config.toml
n_layer = 9
d_model = 256
n_head = 8
n_kv_head = 8
vocab_size = 2048
activation = "gelu"
norm_place = "pre"
bias = "none"
parallel_block = false
init = "normal"
init_std_o = 0.00614
optimizer = "muon_variant"
lr = 0.00132
steps = 8173
dataset = "wikipedia_en"
Each number is 200 + 20 x the weight over its row's rms, rounded and kept within 0 to 999. Layers, rows and columns count from 0. The size before them is the row's rms in percent of the matrix's.

# layer 2 attention value, 256x256, rms 0.0627, rows 179-191, columns 64-127
094,215,175,190,195,245,209,182,203,212,186,171,181,252,204,187,201,172,169,211,182,218,191,213,251,218,158,197,223,210,156,234,176,195,190,202,189,213,185,166,176,186,208,178,179,183,183,207,189,184,236,193,218,193,167,181,181,192,222,216,201,188,199,232,163
097,191,219,167,219,197,170,184,211,216,187,176,200,192,184,191,210,187,226,207,189,228,180,197,224,214,209,198,203,195,197,222,203,193,191,213,203,193,198,163,172,216,171,214,198,210,204,186,228,180,199,169,200,232,224,187,212,219,173,177,176,196,221,173,227
092,207,159,186,198,232,200,188,177,236,212,205,196,171,203,177,193,193,220,261,185,219,183,140,234,198,227,192,194,195,149,262,201,191,202,217,195,170,205,183,193,185,199,207,185,196,212,200,194,182,187,207,174,185,207,203,178,216,200,209,191,190,205,180,180
109,194,227,172,209,162,178,163,218,187,176,222,203,238,162,158,214,172,165,238,211,198,205,194,217,182,216,231,195,173,233,204,189,193,184,205,222,211,190,167,177,180,190,225,164,194,233,170,221,248,181,164,213,187,203,214,199,217,161,220,190,195,157,205,222
093,191,222,196,222,225,206,194,198,231,219,215,195,184,224,200,151,183,204,173,222,165,224,193,200,177,146,209,188,204,213,185,198,184,171,184,211,201,219,210,178,203,162,168,171,188,187,203,194,186,198,242,176,181,226,172,208,191,206,204,227,181,176,175,176
100,169,204,206,223,195,219,194,243,211,201,210,173,194,172,209,217,201,214,174,179,225,198,199,195,163,192,170,214,229,203,199,233,218,186,170,213,200,192,197,208,194,189,236,239,194,179,190,211,179,197,213,168,174,239,230,194,204,216,153,196,196,192,185,206
087,195,199,187,210,169,208,165,220,194,183,190,183,199,201,226,198,213,192,193,178,204,218,200,222,197,184,242,213,189,175,220,220,202,203,206,208,198,223,216,181,195,212,207,196,228,193,226,211,200,134,192,198,186,192,194,216,223,197,201,222,214,215,209,228
105,190,219,199,219,188,193,230,185,179,194,189,230,229,193,197,202,220,194,205,216,204,203,185,239,200,239,226,161,172,217,255,191,186,194,207,202,188,187,191,177,222,221,200,188,185,209,179,238,209,197,190,202,216,188,204,210,236,198,231,182,210,198,212,204
098,231,203,203,198,157,221,185,192,196,199,211,204,168,237,204,196,179,182,201,175,201,188,167,211,221,193,171,189,211,189,191,196,199,195,190,169,198,193,201,214,185,157,185,206,212,204,221,176,208,217,261,207,167,180,213,190,201,206,185,229,223,209,240,185
096,198,198,205,150,211,230,216,192,168,167,187,203,193,199,237,206,221,216,247,199,223,184,205,213,194,182,182,182,195,182,183,185,201,208,220,206,239,180,238,220,200,193,193,211,181,194,218,183,177,198,186,194,195,168,168,133,207,209,219,185,228,163,206,193
106,225,237,191,177,188,183,203,199,213,170,201,211,194,207,229,203,178,201,198,224,203,201,199,203,163,195,202,172,196,209,209,186,193,228,209,147,199,225,173,173,183,226,191,187,191,218,200,177,199,200,207,242,182,229,205,161,187,176,203,175,171,217,202,202
097,182,225,190,199,208,205,203,225,189,193,172,174,170,165,223,206,207,194,214,200,230,256,174,187,191,186,169,217,176,199,222,212,205,204,202,214,204,201,197,230,223,171,224,215,246,187,197,215,207,196,170,176,192,185,189,207,214,194,234,192,198,171,221,218
105,220,170,186,160,217,199,199,198,228,175,224,214,231,211,204,197,186,189,192,186,205,201,184,174,191,208,225,217,208,159,166,184,234,175,203,210,157,197,241,214,202,171,174,205,222,189,198,196,197,195,213,189,202,202,206,195,180,181,184,186,234,182,201,189
# layer 2 attention output (transposed), 256x256, rms 0.057, rows 179-191, columns 64-127
098,200,192,205,221,179,209,192,215,210,196,194,197,178,199,229,162,213,204,213,210,176,202,209,150,199,210,207,165,177,214,189,181,198,207,173,204,169,218,207,217,222,187,210,222,207,249,161,196,172,185,225,178,206,192,205,221,217,178,175,195,202,205,187,217
097,211,216,215,190,187,227,183,195,163,186,202,186,202,195,198,210,251,205,206,192,192,230,214,165,214,196,188,181,218,210,199,197,252,196,188,175,183,209,200,245,153,190,211,184,212,165,222,174,215,180,221,195,186,177,250,202,199,200,193,188,190,175,223,191
086,141,216,197,204,240,187,200,209,172,188,164,193,222,224,192,209,180,186,198,224,203,229,200,174,189,205,213,226,220,222,163,244,204,181,196,195,192,220,192,214,212,163,194,200,191,179,178,180,214,213,210,222,199,202,217,203,178,192,190,220,242,177,216,198
115,233,187,206,218,190,210,220,168,202,239,194,200,183,198,220,185,212,213,191,192,214,176,200,173,238,212,173,223,232,183,191,200,204,207,185,208,211,206,200,216,183,207,192,241,198,208,238,244,187,201,198,215,196,205,190,183,175,240,188,204,192,236,199,161
096,218,211,236,182,219,170,203,188,189,177,230,198,199,205,220,189,211,180,247,179,218,211,195,178,198,216,199,178,218,210,196,207,196,235,217,187,186,186,193,248,256,197,226,218,187,218,210,181,227,203,193,217,202,177,197,230,191,180,185,190,206,197,168,232
098,225,221,191,191,178,172,217,193,209,171,179,202,222,205,229,219,188,165,187,191,171,228,179,200,203,201,202,197,169,193,184,160,193,211,221,219,176,206,215,164,215,205,183,179,204,232,204,172,212,187,204,213,189,194,196,190,180,186,227,233,198,219,213,221
087,185,212,195,208,213,184,239,193,179,222,206,203,160,201,179,192,152,199,209,219,202,186,222,192,236,195,181,186,198,198,182,177,222,203,200,213,216,178,199,166,198,175,181,181,196,219,172,215,240,227,167,263,179,206,200,175,188,199,198,194,238,201,178,194
109,213,204,212,185,216,197,177,189,189,187,220,185,198,215,233,181,220,203,192,235,169,190,224,179,192,204,171,254,201,212,199,202,183,211,173,173,187,245,179,274,191,202,209,219,201,178,235,199,193,202,207,199,199,203,196,203,170,176,185,162,191,179,193,156
102,179,198,174,213,220,201,218,206,243,205,214,225,206,176,179,184,204,169,203,223,191,200,205,194,169,222,193,189,204,209,171,210,199,216,210,234,186,194,199,162,208,192,204,202,200,228,175,193,207,175,204,189,193,204,172,193,210,216,184,212,204,219,171,198
095,224,196,193,215,172,201,201,203,212,214,262,206,192,181,161,197,179,197,165,214,199,241,201,159,195,204,210,211,203,195,206,176,195,172,218,206,196,194,203,214,202,234,203,178,202,207,190,229,193,211,215,181,166,246,175,215,202,191,217,193,196,213,214,240
111,184,160,195,200,216,212,177,213,193,228,185,203,200,177,194,214,190,180,226,199,167,194,205,207,194,199,199,210,226,186,186,184,207,173,200,216,171,173,221,224,193,151,198,209,210,175,231,220,234,223,175,182,207,160,208,207,203,176,200,230,203,148,184,196
101,215,201,216,205,205,185,223,180,169,200,251,209,223,215,181,199,218,182,174,196,176,194,204,216,206,198,209,208,190,180,192,177,170,186,209,229,196,215,164,180,181,175,173,184,183,163,195,194,206,192,204,219,182,217,227,189,218,242,195,229,201,229,194,218
101,194,214,200,228,191,236,182,205,186,193,216,178,204,207,185,222,215,239,215,228,191,209,167,214,191,196,239,173,207,236,214,219,219,182,189,197,217,216,194,208,152,238,201,240,198,204,178,218,166,198,235,205,193,206,203,214,209,222,234,221,201,194,212,184
# layer 2 attention query, 256x256, rms 0.0599, rows 192-204, columns 64-127
123,207,197,199,197,202,191,224,202,238,176,210,199,191,212,216,147,152,187,214,194,181,182,179,205,198,229,191,243,176,236,193,227,180,204,209,196,221,188,196,146,201,167,211,226,200,190,201,194,223,188,200,207,175,158,198,207,193,180,218,199,197,208,182,166
120,174,189,225,197,165,206,223,188,226,200,208,237,182,193,180,187,199,157,181,193,166,182,207,218,219,211,200,253,199,190,195,244,188,193,244,233,193,173,208,236,185,198,201,187,188,191,198,216,203,221,249,204,150,194,206,182,205,168,211,191,202,240,210,190
105,198,190,188,200,208,201,205,204,191,193,220,200,175,180,162,226,221,190,171,210,210,211,190,155,174,211,221,189,220,206,179,210,237,198,176,178,219,201,210,242,213,195,152,247,220,214,208,182,216,166,228,163,170,185,215,233,223,186,209,195,201,209,203,196
112,243,183,193,207,173,210,212,207,209,188,199,170,188,203,180,193,240,197,204,239,217,212,201,140,189,192,209,174,202,181,195,199,214,180,223,201,210,225,189,230,220,215,185,223,210,201,207,182,201,210,209,214,176,188,211,231,192,197,221,197,167,213,214,214
119,198,191,206,217,194,177,220,194,179,195,215,232,209,184,200,210,207,187,182,176,213,228,214,209,196,211,202,161,204,164,239,200,210,232,221,210,203,181,183,226,185,242,210,205,219,212,215,186,207,193,171,162,230,202,227,218,212,200,191,211,204,192,174,212
106,221,209,195,210,221,194,225,206,198,183,184,190,195,199,207,230,212,217,179,179,191,216,215,207,190,164,168,170,175,215,221,176,206,251,184,182,215,175,244,174,195,173,201,210,186,198,172,193,168,208,175,165,199,216,233,229,207,218,193,215,187,198,182,177
117,208,213,187,190,196,187,179,178,201,237,201,193,206,222,190,168,220,200,169,207,205,188,228,220,185,186,193,159,215,173,218,197,208,218,207,221,194,192,201,194,214,212,220,188,159,215,201,190,162,184,207,189,183,198,201,186,197,215,201,185,184,169,166,200
125,211,216,184,194,212,218,169,209,216,196,178,181,205,188,205,172,231,222,184,214,186,226,187,217,185,157,204,191,227,247,196,162,207,225,215,184,192,209,167,188,174,199,235,205,188,183,186,199,209,178,195,225,211,259,162,203,221,231,213,235,184,167,210,205
121,196,184,221,199,212,196,191,200,223,196,155,203,197,192,211,211,173,221,217,187,158,220,185,183,183,183,201,197,169,191,206,174,205,224,216,197,202,212,204,165,215,202,227,198,196,210,187,179,219,175,240,180,212,207,200,182,177,240,185,238,199,190,175,163
109,212,224,211,213,221,211,234,195,172,189,194,208,213,217,157,203,149,200,198,196,178,210,196,184,206,241,186,175,150,206,228,220,198,197,194,215,196,186,196,240,192,187,186,197,203,195,200,140,183,171,194,198,219,209,180,213,234,169,191,231,179,175,182,174
128,162,232,196,211,200,213,192,209,213,198,166,185,266,177,234,205,193,207,204,176,201,189,210,173,195,199,206,184,210,206,200,164,197,220,178,179,221,182,154,188,156,190,212,209,187,221,206,208,230,201,210,197,227,219,179,213,186,206,200,271,219,202,187,187
118,216,199,205,196,190,184,185,176,181,195,218,237,194,185,190,184,219,207,189,205,232,200,230,168,201,188,206,182,207,205,174,154,216,191,187,203,195,193,182,214,178,204,215,179,207,181,190,204,198,211,219,171,240,208,172,194,208,207,196,177,183,154,191,206
104,212,164,185,188,244,212,194,210,177,198,199,206,209,147,206,194,212,165,171,179,228,202,206,215,204,197,219,173,238,225,191,191,219,211,179,206,176,199,199,242,217,226,167,212,235,193,211,157,159,176,189,213,202,188,204,206,227,208,179,213,205,177,188,171
# layer 2 attention key, 256x256, rms 0.0549, rows 192-203, columns 64-127
106,235,212,233,203,211,191,196,196,171,183,185,198,185,198,235,243,209,211,167,186,208,162,209,202,184,155,210,166,199,176,202,170,181,202,168,205,171,204,198,209,212,208,204,206,200,198,180,191,164,204,214,188,202,238,202,216,207,222,214,210,200,196,199,221
110,217,229,205,208,196,208,198,188,161,178,190,208,220,194,218,238,214,205,249,172,202,199,205,197,217,210,214,193,192,210,186,189,200,179,220,216,206,231,230,182,185,186,175,207,208,189,193,226,203,208,166,202,219,183,201,193,197,198,233,196,236,195,171,194
093,198,193,196,187,165,184,213,183,184,183,183,216,208,231,195,187,196,166,245,209,192,191,213,210,234,214,181,189,199,220,202,196,189,180,221,217,204,178,181,195,166,200,178,173,223,203,227,207,212,216,209,225,202,196,180,184,190,208,189,193,225,207,195,207
100,157,187,206,201,187,182,222,201,172,218,213,224,221,215,200,216,185,205,180,168,215,183,231,193,233,195,191,234,210,211,195,215,214,153,214,200,203,194,230,230,173,196,193,146,185,175,177,226,223,187,162,159,226,197,176,182,187,186,188,200,247,154,179,195
105,181,236,180,225,207,193,188,216,211,210,195,171,196,210,200,167,203,203,210,218,173,176,224,209,206,200,204,221,170,218,189,219,221,159,208,198,185,224,214,204,236,182,206,192,194,204,211,194,177,193,219,199,192,234,207,225,161,200,211,181,195,221,223,219
106,210,204,170,177,186,201,184,184,211,242,219,212,207,194,173,180,201,234,213,193,210,209,243,206,171,196,208,170,219,196,205,184,202,187,185,196,209,212,186,235,246,203,198,133,181,205,225,171,223,177,207,195,192,219,208,201,217,187,157,199,169,191,211,203
107,239,183,175,196,183,228,212,223,190,234,192,240,236,188,197,216,205,201,245,198,216,189,187,196,223,199,177,197,193,233,183,186,215,189,180,201,208,211,207,219,186,197,162,162,259,198,193,186,225,194,200,191,226,212,195,191,216,207,185,194,191,217,258,198
107,239,144,191,191,180,211,211,205,174,217,231,205,188,202,208,226,190,179,199,187,169,194,239,165,216,214,179,174,184,184,196,175,221,233,178,184,186,188,203,236,189,193,149,192,198,199,223,216,205,216,184,167,213,186,245,212,202,205,195,180,184,192,208,191
111,192,211,192,195,189,174,194,206,191,185,211,163,221,191,215,220,199,207,196,216,244,221,232,195,230,161,213,185,228,197,176,186,203,215,132,189,225,160,202,193,183,195,173,169,195,197,199,228,192,208,167,219,230,197,177,198,196,203,204,216,153,185,208,192
107,215,176,181,173,178,206,172,222,195,189,186,176,155,208,232,222,218,210,199,200,224,179,224,231,189,176,217,234,230,158,173,187,209,195,202,231,201,196,218,169,201,192,197,204,204,199,202,255,199,215,191,147,190,196,240,202,187,210,219,210,211,219,235,250
117,239,164,213,171,177,209,210,219,174,201,197,224,195,190,190,186,221,199,175,224,199,174,245,217,183,187,196,180,232,194,208,189,225,215,198,185,216,227,177,192,205,214,206,191,202,181,161,193,179,193,213,193,200,206,186,186,227,194,183,175,195,217,166,194
103,206,184,192,167,185,221,208,204,179,213,195,199,204,217,193,202,225,188,209,206,183,181,212,205,229,201,220,185,198,215,208,228,229,190,194,204,228,182,200,217,204,240,212,190,203,211,222,232,178,198,209,219,217,199,198,170,201,235,204,185,205,250,202,177